From a checkpoint of a small transformer trained on Wikipedia: width 192, 3 heads of 64 (1 for keys and values).
Each number is 128 + 24 x the weight over its row's rms, rounded and kept within 0 to 255. Layers, rows and columns count from 0. Numbers have three digits each. The size before them is the row's rms in percent of the matrix's.

# up: layer 3 MLP up, 576x192, rms 0.0692, rows 442-473, columns 96-191
# down: layer 3 MLP down (transposed), 576x192, rms 0.0469, rows 442-473, columns 96-191
up442 117:073141120150117191107117134132118143121103103116119128117126152078126180143093130170129122152125157131123133126150152121105158113129131142117152130156099160133118124134193161120150116098106137104138136129106145122102110122160167085107093130152116161138133118152124134139122164116175087091
down442 115:103121110098140121137106138166137116112183052168179124117117128110140092149109143140130117161138140174112144145139120116116173117126114145109154133122150126097155099137107106147156084115144127137124122120091131151125181081140129134107095088145170112130125126122103151135147164118103108114
up443 097:134107137165134148143129125120121135133128129163140117132074110131093120099109088128192093148096181160137109116146118143155115121126105110126145124131124106127143080135134147118100115105132160109140085160114136112102095101131122130117173059132073109123130076092110168086123112088154105146
down443 094:139100146117116090119115169121143134158105108112119126114152127116127119179126138131135150115148102192157135121132109147119120158135140161170134087144122085141082126112135138188137118109095118153119136119161114153125125130132160128133100125133147131134110157072140096125127116145175108106
up444 091:192111120113112168116136112126150129139144129165160156113150112122140140126145113129110175156127138091144085122113128124132098132125155139148121088161117138099189139119134111080108068108119152073112095127133126116139076127107116138095155096163138102161110153140129116098103110119155144134
down444 089:096185123144122139160157125114096131161129115124131130092113145140138090129102157126134096154139171149116108130103114140118145132146114128101148154151121155162158109119075134162117104134162110143150115102097143111139145090111101132111095166103124128109153137110104141144125087176158138120
up445 096:068128118157141158099155127090119118100078114130149116143110154126107147132101163120136127117126157132149136141169091154123157100119146115128142116149097086143155144105100120137162137146099154133166134157129101131132174106082164151103130103168119151113098101135127131144108136127110085152
down445 081:129118129126106139155110136121123126101123133131081133199114120119119108123114088145122122134164187086115165126094136142103087135114144143100129120125144151113127093159095152109136149136142098152134178121093125108055172158137093149134097152092089105108102122105115104153150132126108142119
up446 105:111148141121138132134158136152117158092097106179159129137150134152117115125121119103118163118152115143122128077034125114156163128121130140176130144127104122143110137143157131090132083114083109105133101088134144142123117143150096128127153138108104138131129110116111101165144118115134136158
down446 109:136145128117131120116152108089112109152078154203094110145104110124114101122104132096160139136156148099115075091128123144107126097098143122134097142092159170113146098158123151101091125156150142116134147094130135128163113160115140127126140151138113123067092145139159125129131070127122135155
up447 095:153141111114156094135142096143134135158136076124133136138141139074132104118126116173141138104163140149148095160157127131127101086134177154111108142128119142113119131145142148107123074133142134135142121119121177129096120151107127146122158110159100110168157134155083108145127122093114140165
down447 094:103130121098104125137122119155128082119166155107146084143129136135140111171104142119097102128085159127116119120104158085091129129114089126119112128153152137132118116165118170116134139147151085103130180130108129194105118145114112171087127127143094135123124131131137087101119151134110136148
up448 102:152142147130161123109123140176134112145117127155123135151166139104112142113109151152147092169155116132144178129144090116107104174130106137153148124144060172194139140116126141157171095125112103118144101113123170125139141118118133092094103120172142105084113096104125118145132141096127105150
down448 099:123180132128128135124137136125117087102099126166112137127148103108114094141112134086112117121136139139173139120155117134145150140105156116112115132093134100134146121139132136117107112184112115115172099121106106143090112167108147136084099119173130084137120139158149134123103139165130091112
up449 083:132099171132130152144104120122111124170124122087092158140159124100144103097140137131159176106109144142138117130145113184149165137136111114150099153168107139092136142124105153066105122069122111099175165067104138116141167167130141128087095123093144174181132135157099168138181145127157108123
down449 088:170129116134091123141101120138149136156138153117117120150137150120159129154082136098106130139124117153129140175110157132090152067182081104112105094133108112198151098158113163173098104154131152112169107090116092119135119153124160120141138105163091148121168132156155112123141109158094150154
up450 112:177107150125167125146114068144100145123065106103124137152143120115112128165070125155093109145122143129148131094089153110125138152092168147106156154125083109164126154078131169160160156111120117090107123136125131132142127111127119168105150119143110138129148061110148160155124125119122101136
down450 111:110138129114079160116134132128114078113153162093171142129138131144176122135097167130113130114125169113115123123085121096119084106117119122113155103110062126122180111145099120129127158161143072137153145129154120134142122188146123113105111138117149152128149106172112111126164143150105169145
up451 102:159147124128113116141131152109163114155095123146142164128169149119141103083139075135108150121133106113141147110116081152123109161128156131099097111184126111103146110142127129147110136103123161098171132126109156121118152153135130149146104132144099147154137135161127145106117185107148127117
down451 103:135075137099133099133147102143155104168094115139144105120127100136127050106147143138133121115101115156130136121107098201138182142141146117159099111158135161129110130091148191171145107137090134139124150122120141117128110102165095118120119127111119170167110115065131173138141137149106194125
up452 099:155108144121150136081144121102102133145144098105130144125144158121123122070148114112162083097151118113130112112131141112143166060100127101088145126121122102116134157120135093118109139145169129142122076148144118109180148134131098121131128078133127131176107138096152131135135097111149157121
down452 088:138111112148117188157134118154106147130104169108108089113132153104090135175107112075151121140117097109122143104133102081113139130130086108102137089113117124138172114130128126129112147167123092121148153097141131117103176131139123125117154143133115152108133195160149130155108137177134136129
up453 094:119109080151124136121115138160123124135102138134149097121135143100091136113125093115131099128096160107132131141094103069116141137121118109119112129164097148129126126130144177131094097166103104106182121134136143129165134098081111105121147086104132111140166129091138185085140128114180122088
down453 085:091081099097143159131157079120134116131124143156173084124115117111122111129145098143120143145124099145163156107147121121121138107150152154145166128140168106158087097148157148108121074159111102119133112111116124129098117102145079169150122129108121128164088078118153153121131083118082107141
up454 106:157110115117160156102123091171143185154125099123143136171129139112115129078144122136132137120163145100132107120157112121120178140129067088121130137115157121107154141147150098091167136116124116149133066165122159090117114131158139114152107098166080085165130139104167150121149164116140117113
down454 097:118188105126117093095172117156109094145144105104122111128109144100134122118142135114142121137115101160128124123139125125079108096171148096156102133095105125099141125083165091141133147162149103168084122135149079085150144093121131144150135131196141173166127105142134111137115143141066114134
up455 085:143145096148109129124133168145129141137116136142172128150137160129131100124105147095132158106131163101103103125130155106139124119136139160108160166139113100059139085135132108085129122122143140119127113125132141147168130172126144077138139098134140129113148142083106131140105123086141112054
down455 086:133121134133136108176133152136118129138122102159160129142131147103129136099130122130115120165117146128154117150109150127113163094139105096132151126142154087210156125110127126178137119138152138112166123133100104138072111097157158118145136081172098162136136149145091120139147127160123125124
up456 081:112115138058141121103171109140139155129107113127122118153129115093116155137098124126175156116107105130170171105079103133121081125072123116100148113104126096142124127132132108130136137106143103124108128103126148079139106111135124131143099141128104122157143105070115175161190146156128108096
down456 085:135140129114168159149146086152171132102098155161078146092138118130137150114115138155129127122126103102118179158136123147132153134152118113108145086131099116195142138113138167140088120144109156135147127153068073125122130088128162141099142128125145160158129124160118147114133130138120146150
up457 108:092128137174139162094143128092105118109098123180127107080092135134111104128127139108185161132128114127159120126177139163122137135098130130134118172151112076138122126113144143119097117122098181150167107131115154098053122157090190098130117104148082166124142101117119162147129100117132114127
down457 099:125142113133101093147161138119140139073117124116119132096130145158079113103168119119150143109144149109105109141128105155131144100129148133099124135114129109137117127108091106145149118157137108150154118178143117120130165082146147111125098168080123152115135158109073149103120092194114124164
up458 093:126129108122127098065176115137121161146110106121164138116137154125144132162090124131121149173149152144138124108123130127136113136155099057139077123145113081112117129123147123104159134145118129129159107155140150131105146153109101128165127129166149117116142106129130113136119175151119151150
down458 095:136112122091128128124089140103133161138122103145144146154104141145098119102168097144136123089108136114107126126103067117118166086121165115130125097145164079145116190122113173190149166126109084086109125129129177142076129112168116140133148152104138153133155095120154179118123089145152128130
up459 098:126147143134175160180152119165113129138126150115140145116153142117124099106097138130107106154161144150111126130149125160119143073140153109118148166151149104195148175194109126139142108140099141098123098081092133085188132128125093128150074126143153125134132111115137122084141110127103119090
down459 092:099118142137135164111134137159110140097124127166126107140106156157134154113133113162139118139121099157131106121191126145163144171129120127175160124098074119063160142128171130127158144141142083144075114086172125142118114109117135140151123134108159167170133092121137152096122103097117103108
up460 106:144118116163126157100134117129126125161134135156157185089118099103132172130147136188101115067139084111157117145141123114102104082098074126136149137119137121128125074103124140134127131106097124119137114110101135150125079095118112093138138144154124126085125123146081140093135152116166167163
down460 094:128131097097156126133141111094147104143132138131108078159121124127131095152149163139119146119089098107134094145155109153146127161145145146091083105121174129111130144157144092122135104127097133142115130147141107149149162128110131160120113091164154116077106142137119154144099111092118128122
up461 105:153142102162157098110163093126138145151128085149107085107144137139113124118117066129109148166097094134114129093165124130155116169098095122073080137175104082099142106142087152130099107119120105140131095149136135115110133120133151097135148170166076109122180116124127123153146076116149117129
down461 093:156111132121116136111158155145121124158110122128158111116085163127141146117131117156145114111095156097162120139146148099092142123131142112139137168153120154123093122107113145136120123138148128107117123096105161133148130082152127115151147153149112137103119150132099142116123129132128106124
up462 098:155133152138102112119150104132101070125123110095188143121121150101113128084074124136145120128126118164170122136168105114139175116112133125141125130138118153121119141159126182100136113105132172094098119172121140095096097155122156112089163158117144174129137149128170126148112135131131112105
down462 099:124142121141105118154105119110164122141101135093100176088110116087110129113133108155104141110108155138108088159160132144088104096152145112135094084157156117165110136139127123166171092098138092154091141147113102139067155120160161140109151087134112152143173072100137147174122127108098141126
up463 108:098138108114168164074139103133112191141108144159139086131120157137105171120152093140149125107136114128146134112106134144114135155103125136114143137141131129092119097154118124130122131136097149117142168149113152110119166188140094175121147113112093111104126129118100164133146128125114111153
down463 127:134151143140101144162124131089113116118140139129099119114125082141130126081139150125143119102114128130128092153174118093121105079085085135097165138158150113148146098139107127103119169123148180112145135136097110128127145163127126132155120111125125059110152129137108138127085139139154130160
up464 097:140157158142104197107118108134078135182132101079122140116090134098141165120127148146122115133126132140138149139122123129123166087129119116150135103105145090100142081115129111108119099089139121148155106164163105130152123136129101136100135141151072117156146096122100146144146174116131148119
down464 094:127158126143147096126173143156110091144122138151140096157118147142145125105141134122135119116151101154125109163148107176119110103108092130145103135116125141138152161133126125169124144111127167110126113137128113079179196093094141137112095140137128094124102148138108136132139138096135137112
up465 112:106149124146117132123136146155144153130090145147187161165158112152124106121091110159140117144159089187170116138125139155146134145122139125103107131155113134099091118057152142135107101146075135126099136126136150152087097144113168135162126076170124141158125104118119105152122168143158149107
down465 114:128151113121121092092179134149088156124108071195150106141115144153123185119133135133145146135116143165143108111120117099163166108136146140118118126136109099117146126148134115131136119121094124146144115149107114138133127145156116095110189181138106104160163084132135085128147107126108157117
up466 098:103091124131148102112143135181092119120165140123175118106108126145136116067120131123137105119103097146156110134117127102131109166131119158094086153150102121122129147082093135157129144144175163106116134132091138116135127127124135127083160115098088147128100127103127168086147144137167109181
down466 090:159117135135103150098131129096110111117063130095127104105122102112137142105140177158082103164132135148092138111192139114102159113117109101164111161122098151158112119118101141140123142150106100081129108158144086113157148087142114145086145149167133101147150136142134113170137122156047135110
up467 101:118114113141135137107114128135113171130123163138154089159089155129093122136120112100161125155139096111097157116077141121165163166071121136160134182128110178080104118109149139133128142097123106128114126117099132140128104165131158108140123101108121126104092118110101135144136151098113146149
down467 102:163143142167167101138091117109121104126116138135106127116164099158159150130136100098126101150085162152153121111097150128133161108130134104121128160106128167115143113138098158077108154121130153108149159146142155098131170154124143138169120109126110159128121140155161167134111102139140124119
up468 107:137146173183126137069140180090143135093086116117123167144114108131126135106115116148191139117093117098175137157113097170162127148119127105123121170126111093158116121103113118155114133124090166155131153121099116128130156140112124099102106138148125162138105165111128146081169138131153092110
down468 114:126128162095115115100126143170154078134066110136128162126103111123139085085153130105139127147098095160152130110097094168150131119092140100134140142113105170163141148105151112171109128136151143128128083135157142150118147121151134106132145127147105148169159098131140165182114186122120147116
up469 098:145172145132139113120138113133090141101110135123124144109125133118137135062171168161107160093125127130119114115127121152127131162131119076127080169162101098155108150078120158132150138126113167119160104118096133145136153103077126146068130149185110115102121106128143119066144095165130127125
down469 099:158092131139141109128136136128133150182117120145144097122124121131141117141115165158065117153165095180158127173191116132155092149141119137126105114129124151107112132099113141145133099096119117129090121111135131089082134103142122125124151134086088146116163110126121153149178135124096160095
up470 086:129112150107136169096147096146122113113132136144095118135198089103114165080133112090114136145153145160189118126139146150131114146109114164147179123157135088122158124130143130142118113090108119144138127112155140104122082110090107087105074116177122116113114107104191129123148165141139131103
down470 088:131174150157155079136076135123116125111171124167139127117101086150086143136126084112166119148145124114105148114131094147129132145094129086145117120070108139128136094123149163128136143115134158133121093153127122120094123133156156179122157098110097142165130136125108117118112101122109099156
up471 084:143100097117125135139136154138122158113178125149124160151201148139132134127112071118131152095137127100113132108104112142145119121186104105089120127136111134150121065128122149121134095149091153131167105121075134105104132146157117145125153083130141131117127136096094127101129080117147148156
down471 083:152120111105125115129127090118121092089122110099146099130089077114102095125128121124111084126155136181134142136161123130127124121127142155166105099138170121092155150127168122106158149140120121146094143123152136208136151100120143128165104120137157112132114137085170142151109164134095099100
up472 095:099122121108129123100110154121102160133122125159128093064128145130140158121136128094152104141096110112154153128114127163112135146076189125136115128121155129165118139135168108117135127160068173148128142127129112145153143109124122093104129110144148151135107120099080136105118131102126116091
down472 087:122114117146102122147084122125123127132118162120123119126153097083133117170140179094146114138098109109104162129161138123131100154150145107128108130157152140148153095117129130125139135132170120109138113117147105113147122092154080159150123144128140121094119099128103137094072100118105085138
up473 107:133133097127109135132164135169114138115101086151143149134108155130105134143110099179119127140140115067093159109133136146128126171097156161105145144110134168126146101170156150116133128101112138140130089119143101094164118118176132124129106110175121137153181128148154131135131119105124119123
down473 101:123122161154168105170136131142120144142129144135131186159151149121134150113163124167119124121121086128128122104114116140089137084164104121135177101134123144125069155135133083118136128112136077125099154118139156099127131099140095162099110135131138149126120119142112131141153142119138107109